python train.py --n_layer=8 --d_model=128 --n_head=4 --n_kv_head=2 --head_dim=32 --d_mlp=320 --vocab_size=8192 --activation="swiglu" --norm="rmsnorm" --norm_place="pre" --norm_eps=1e-06 --positions="rope" --rope_base=10000.0 --rope_fraction=0.75 --qk_norm=false --attn_scale=0.177 --bias="none" --tie_embeddings=false --parallel_block=false --init="trunc" --init_std_qkv=0.0576 --init_std_o=0.0144 --init_std_up=0.0576 --init_std_down=0.00911 --optimizer="soap_variant" --lr=0.00942 --lr_mult_qkv=0.4 --beta1=0.95 --beta2=0.98 --lr_head=0.018 --warmup_steps=200 --schedule="wsd" --decay_fraction=0.56 --decay_shape="pow" --final_lr_fraction=0.1 --batch_tokens=32768 --seq_len=256 --doc_mask=true --train_tokens=87130000 --steps=2659 --dataset="wikipedia_en"
Each number is 500 + 40 x the weight over its row's rms, rounded and kept within 0 to 999. Layers, rows and columns count from 0. Numbers have three digits each. The size before them is the row's rms in percent of the matrix's.

# layer 4 MLP down (transposed), 320x128, rms 0.211, rows 249-282, columns 64-127
112:486585460464453515511498537560441492454523523553468470493487471509503426437486439509507521440517491558477515507494527528476491493455474470508486526473471581506473548514450587489564550549472442
095:540506455536444514546405421513416506435449547516390497551460511505433496444513521495558449408519512557466479533483514530488523540531511480526523502496442530439522519516550529543494518496481562
099:513512532497513493534506515481551493493535527467485503558513466483470452537530380501469518473554524456490510501566456495462490466502539418539474492450537541571513527548480476470512498536634565
097:466588461384533428537467552515509455508477488544446525511491584548423441506505496505473490509511482472531469586504510481496456533545467497545515446492508453528424509454455490602528555517486544
105:502496548479494518547491455467573619449506477548456502503464444510443535550456483516482443531497568442513471535482510487513437547490523544514424469456511513573481478498485488460538554496504515
109:505488511467500490503572514517499453476452530490437517479587506383501469515471514496458535507493492461480556458506455470452510462508432553480519547513486520478457522548482485435480458420545521
096:552475537485513493463455461527555501527486519525529494484579486439453435522493493520507500418509472580534438542529442465528508516557496453503495514578565542495542413468548416476539491515486528
098:487496573529489482505479514443509440486574521532513564474511519458476464496485459482459447543528518487550434492489476484516544559500421505571515542461480519542554544499426492538509502535455469
099:538479426512470510487479517493457489553447529520479518460509460511499510537499457432500515492431471531530516429495547531474453567521606513536526445500474501520497458565545421552571560490458487
105:553487519494486488482494587456478515488445516515480530555562536515512540532520461486473584539508503458462445575550447445515571477450494493499449460531429494476482474521463556430456524493497500
111:526501478524465489497538500548485499529614524458469553492525512498396511472489464513480503507472567491420443489447505609479549486499486510504583476486467534505508496501545482481425476412501569
091:498538448448610524521503509506492492496461458512502562493456470502516503518474459493515471575485530511465530444445513444512466475485503521514485570583511447474523504514543522444459491589481444
100:489472516548514492475545477465428567470463415575524436468513513544552508464445589517506459476458484446548496433480454524493559493456564474545571548465472463556470482432545476492410484485543500
094:523446461498432468555571433541464469500498487463502499448505481523470523520587508571432497514582547458481484456563490498485474426488545479468446437473463484486543464605476519554537460507488501
101:499499448529481473529454547513486510522564425417545410568499536490461527436459403474456497512511441442471521583468506470492592528504450496489527512564480561443549486579535546509474458491503526
099:498465511495557454505555542516526478449501484507592496487468422524519598499552485471523583491443526418520456494524480525508478486510483529472430505525554533475530499493480429508513587517493474
107:531436536494507477451513529483463500517560522433448526566569544539473560430456452489558490511441569475484576564482467536560524540483515534578512491542493517530485506455466537432448398534498477
095:541492505506480478479537543473484459508488468575537543483476499535499566500532491534429505489491438510541480504518522475546502527473429517570486539527463389496552487490468511545539588512476480
096:506525494464518495527486462542492463535510488538575427513577486494521490468501495490527434474470437439528490453533490570519509528538481396439474455444486622521565576493533537448498566479550603
102:559505486478491476490487528461550481557475551479518574513508496478513477538520455494455476528565415576435474475489565480544491485499494461479589561550432411527566433590506505499528483451460520
106:458520508521403474510479518500588541532490510433489535527547569491438581501551466483474495510552546441497438514517562511506448523477510498437533435514551568544500513560499536508518457552452497
098:496477529495486474478494539498523535435499446494503521409570502574522535543518462485531491540508515705514494538518468526471426510479491551534514511528483447458491487466551426488560445508486502
094:473455517457525475443554461503461508466509521451518461532452466467564576468523491459488508454500480489535549564567535504564532470480487471495497513509481546484470516570462588546556465539523433
099:505454465510546529509468538531492467489499485488517466488513504539505517462448566478542488471593463440486589569424495516492500472562506425494410475514517491473524474584539536488525508498552492
094:473464552534475492530445510477563479433516481533428515497513552427534468489466614542532481529576499539520476501555456484517550566477503511500437466485513483452540531480477462434490429558517553
109:526477490492522514486435562439514516529500444443445536489446418513478467475495466451464485561489564552532483528475511463494439476543509540506527459557490506528501501450474518533492446479472522
101:572526504521449553453514573505482511554498461545480553480502536560511508486479500505539468461514533567454471498447496496520522560421551507473514491422463521482507485451581519471502506508461531
107:543565540460536561458484467499510476551482510500525541543505495507430485504476646455516416510466485407498522510537455443494494483464462497531504486534483465487523522504491510461464500567469502
100:501490533544450452501456531439475440481441414472520430526545532501529514439512457421559556495405441516463522515505505534526475463478503520443528496557498552485488504456505500478451469562482493
098:526391425485508506607536580582518552589476530492527494507462516492549461575494576564551475452507523491480480428495447514493485518484565482486461532462485471528538563544513494443496448448504509
100:500463523570532523477503458490534497413492477476477507499475484514575586544525515514468469510499421491530462466480532510521563558495502469540556474396525543435518577548428438526501540475503547
093:534578451505508452519520549451507572506413465517493525486482498462503473483584533492555457469503431486526515545478507501496514540512514547511514467465493451554527509586421490467520502478517525
099:493457440492492437464503488440486530460513492475459500495515525521584487528526459484510470541566524559561496536453570461546502602478485580519503517512527537468482497505483488525567431520586491
106:531553486508542524484465506413447513518583509473466509495538491542473526452554491420440533439472469445505473468515477485549479533423516493513520599507513540481499512556573536488534502518598480
# layer 4 MLP gate, 320x128, rms 0.241, rows 250-282, columns 64-127
094:508438490533365487526454492480467514444445578533449530484569474380528474500483442444476623508532514529486515462500509528521488498494517524497486508534517503473492498488497520510438488489481480
104:572436539470481493518518491471410610464487520532460485486530458476487422469436479496585517533615486528559450458501478521520516459418511499529555539522487502543504521502485454469471527556489548
094:534436494574540516513518461513487534398519527465523508473438440506514569514489473500529541504444566524474536492559530557504559418473527455465473441490444441485543533479564567433502543458503492
107:559520513489451480437536518522466418511459494508429463554509475495511469490502493539480500530519504566537552496534481458526478499508534517419574534487470503565559478465515436532563511542507501
110:497479587508508473528569453504495519475500464563484446457452491565450548447530469514524522520515517579506561514504556510512520501430527456515465409504489482509484478503519532484468591613457490
098:500518550508446504486516513507587514505473496570504515566505490457474428509549413529497566459514498574542503531518435499466448558569496474466553541511404474493513470518525579478541478572453509
098:480507484527469502520456520488496551480532494581533451447509488525506514492546616505495486548498543492501468541508481611495544518558486495531490493492508569540496457527524434516445439523452484
092:485529462523410502465496481495523554514660486485526515508452429537471449492509476452490511542496446495451521453495541430547525493462460519534540467468458533479498475468414490566541503508532503
103:540536494501540568481594536473474489496470518518484485490520469500466437457502516627472514538535477528458531480447522473440500433514538498540435463502501452491432467542440502500516526516531467
107:547522554500472524535533466521460495587464486503500454524467452493460601502486549520478486593506494536450442466485492481526498529499511495483525463569553461583511458430446514526542498565439476
087:580506472498507532485398496582587433469471417524520533497524576500439506561510502527525502573486531424528488437512464513576476472558462512470512462548553551520443449508506472476485462483495448
100:535420468498496546492549543496485527555448497475490453560549487542509486528519520502495498545490456545533514496437504478519559480538547456562514478527449518508476462500498436498483520470472509
094:514486468486489495340509473567499539519474482501458456554551444518484520528587513529548488527481515555521496485472458500532563472464471534471528466495468513510466490546484477530516469557510542
095:519540546420484475513548480445443546518548492464501484498490475570543539534502450535514495529502489480450538446448496488519502516439415618495584489579503491544491595491470476551478583489499468
102:402564524540494529520620438454483474469558483522483481531454553562488535496496512533488464583520521522457482460438471472482501598497499519447503493576479431497552507500529586505480466531476461
096:545563502495439500514533480478483461565546515444516568550553506509467556467464540535585541526562503488513566533468498498537566541525538556605510506572544437508465487506468475486447450446455471
081:451508482503503474513469500477541495531500482507618437471505486554476448545494538445580549509553543521509493533529509454445544454477515479468526502512580542464493539478462486512461508564507518
108:476468522543482547558573516470480453583500472579540548518492455504484476532479462469585371542519539458516426491544479457511441468494495460424552490510488528503507455539428458481512534529460489
095:484455443471444469485514545508473501525482452497488514495510477476566484502507567511445563507440440522449526471507546426501516518525487491491474562539431461422448508473444524477425590503512492
119:542497518465508573565601504510467466541553514464498515490529486490569469537525523418471464531505530494484434410508446529468533453503497532562526448471525508563488586477493526559474511494522509
104:501485454435503483548516533490533440434464528485510460530570484503477528471472544477485515514611504495518472504533521503558511408532534565501480510476537617500473497580530510550503559520473459
104:456512507494491544489542482556482516491529469479556498513521572561512553544485531506541552528510469526483517510540539509529532477500439544479495520425528520484463390528522540485425482531448530
092:510521506566524519490458512516500444531544520546495572608535521407567453513508516522540516485523521524543486525431461438489537540493556487507571502472556478576493521415514469475518471496496439
115:530509454487503539450502617556483489540480471544448479541583490463515425459571415575498482433503510518541584507482507511523450543574497490522521525488545537502555476539456445459436542503496429
116:424484491546468528570461507448511522466535581481465542503488476417526515519483554507496467483501494569494501541415485484443436536544490554524423525452540537518416500508465469515475509478458471
109:531571549467508459503506468496583497560476575490517509559436450520485491449457478520468489527526536497539441469485498424496489454475503507448526501485527458543538478567500450499505489507579550
100:589501522481486510522522517364479482530410524423493506531508489537524464443534513518481515484522491507526524472513586513488513558524492512523512517491533478527627423512427488604458479545449439
090:481573558491526485461565502543491461503519563511515497518457514446519454516539534482589557501496493512453444498448505527504483454547526397473453550484521559525509541500509466463544534597510488
098:546476478430511494500489485538479583507524464572460559496538500498512488557510510469552561567471577581500487438426492510517543526497583520438523542456565476474497534508484525565470554424379527
097:456461520444416453482594573487507473548422479529521420465460506515520585519544548530500484477501488521488553519476548499497445541524452525492540517482467512518540458486465523514378460561525524
097:516487500457497497534509470589511512518516512455518531555549539516508463515493522553565506585520492515486481529453522542515470471511536566564519521401506495439496493491573472484492550536553476
092:555487469495515523488491535545419504466545475546533519526505479493406481510508495424496470556418513547489503450488536453491523502431549593521448486475498492447481560486504477487477515463479445
111:472513455554521559531502455477474497503543552468509487492494576554517513507554479456479503502474559538532542480488530508536502511425509442487552502484510447431553514522524440453495514558559528
# layer 4 MLP up, 320x128, rms 0.223, rows 250-282, columns 64-127
099:438470494462537536515477520499539480532533463526553482487429550514477486498512537572421423490571448458506424438438526481542514510484563477539478557553562511473577458482489486474457486518471551
104:517542518503505428440543477489510562500534445461517544544534439486489546497479494438516452522451476481455500499573495496506466537513444506537527472629483506536506491494504542474411526539482503
093:442538508459486485542467571490523524528498505433538557454487470525591536470494516487524419498532466513504504563562510475446528495522482497526513560545482619441536439562451538468507441517493523
118:510502504477443450491496515459478521561593550500470526466534554570470492456472510544541496468488489437406533510502483597514603550532584470566457518506480509468474500539468512553419519505463555
108:441431453530493531539436447480460553537527438525638508560426490563516583498489497486562468491497454532496515554473496521460484508484520481507515448571498490499533484512458467529479560582501542
107:450531547498546493508541435520557477480518520487546505480409488535464414552582499484547501455534420566456545514451520520505465578502513528478553540517474591470558477554507523468501493469477515
106:482443475451467489585517479542509521508460542534509485476539519489532506511571501487484512435523492479434527511552522463446485563523561520401472600509497459469535481498451521449469511520411508
095:526468504528537545570541524480498475455495470507517534497529467558487494531497508506500535528453501487499509522523500474529553510514495472407537461488426562490452507465491533582463568575452476
102:480494482458514495501522490600522555515494523595449481496453465554466528436425501541473448488516548448507423500479513516530533478504455471470479519497512582477481570472586464497495546472483514
100:538478543523494510522487499504493492469441469486480513455566426557540543496467506570519542526453523495476489506537462508509437505488598502472542509524509460548513503571523456508518475590465491
093:536488503407461550475449443536495529522525538436567389549552501585481512461478521524513512521499391498441514518500451512489510530539512470484474532495555445507504541521467461485514466549479471
101:491553523512512419374527479549509466530519424469500535492553566561492488499516518502490527547545477525470508485489522551550480520460568543485534520497577461491511509463574513483510507482512469
093:490476598529472459488425493492526519454507521534554510551466534461495489519487503521546493521413545491511479509444505481553567484432534540541513526509487453530541571452465425532512457525491502
099:476554490458459522478522491501408585548459587573546438476513537479559428468566500451533447465460473539480433508534441447490515508433578490573522508495506490522557495490473484455482514546524507
096:509440486511533499487473444554442550504577448483543489443610572497499539513508516478454502426591534457482488474487530539543441500496466498569515469466511482441470551460497515510560519500500471
094:571546488472562518504481485547459467541469475523548509560532532486453451470418468511508506538508557555536616471500489539561557545499435495545494529550481529512489469433519462490437548529498458
086:516460526583483511505558539453489537458483463577421469450506543451512496522446501556477482477505502492473459528485510504535465443544501529460488549457441403561571444463488507536542509482456439
100:442492494443490519477520445478427532525458563541459510501497471499466516527438552504495479546447558490488504524570538530573519491480535477502524482517451456496469457519554493506514492580560476
097:419464489486502440498494519502495460545503476496581516541475504533492556526467548527536500439457487492422548432508459563465479565487467481460487543494499563508471404520505470477512485522475479
111:528443510452458544502513527490487521448497498564500467526470497480523506426512504465400472391503529468535544599445458491531496517477394484529462528482428481419513451569494536528510454430554565
102:464526537584494458504463464553524532515479477519519585484465549475548433476442522525564514473412539500509539521461498528477525501514481490490400457533430427497511447479504515449478496498528563
092:384475463502494456476555518454460502512455557481495452507515509474458471483547474484526549565507422486482525473522413535503360502546499499465462508504533514487490488491525511509543407563535509
101:514496454478530489476470541445465555539472508448509557464475542442504487526554546487501482537547484477540477420546428456494536569515455557475490485516506526486505516465505490533463455500449518
094:490448560549539557519506487575578517514556469549456559490502548459513525510505528538506503541530460496504515526442497506456474540486541457497362472554430529429441522529460480531458468487481519
110:485474556465483593504495487457503499572443508494493401499531558594512434540578410520445535488520488535514511467469508487505504458470576525428549494550544428489513503482562470514547513504518501
111:465433505438522492487489532515523520441456530436486494470570509510503478521585486549566560487463520517624521509598467474513507472559526539474511508449540410480490459477440555517489546496491444
102:424466504465405534527445532464481481481428507547444473480526503512495551522510466454479474481456556596489518442512503512504513481547456497471559480474461574529511492539499557423501494501557485
097:469482502531499522471480557511512419508458520581445388489522552420503453448467516555583479492490468472494481476533539506507480499467549534475520499467522543553488530529569560520508531569534566
100:505432480496472551573543505552450604372531469529440480479456452492537507558521473534502504437513591446477527518545510556428567575493562554505459513445488493506498569432527526430493492489463537
100:488570506457525487512473614459493499491519487485501513534535454488480407444449488476500508543532510400459425515432503498505538462492469496436468507552426477530499502508509544490509599462490531
102:548464445512448539492478505525498449518540494544483451510621497514487484496514462512482474496531522535522498507506491535490526503524531510439457527552490501484562455461431498491484457536430453
095:547415508477505545479498517488483503495477496473440520477485492510478527521457396584492488580499500541581418513511460466468492529490499533512492473521471494574558514458445542496580560536538562
107:498474451567405411455504463521494558424498577535541481530495494542502475537455577501531509552522505422499579485559505499490471498492484456443508455468487516483509491507505471474543466467478493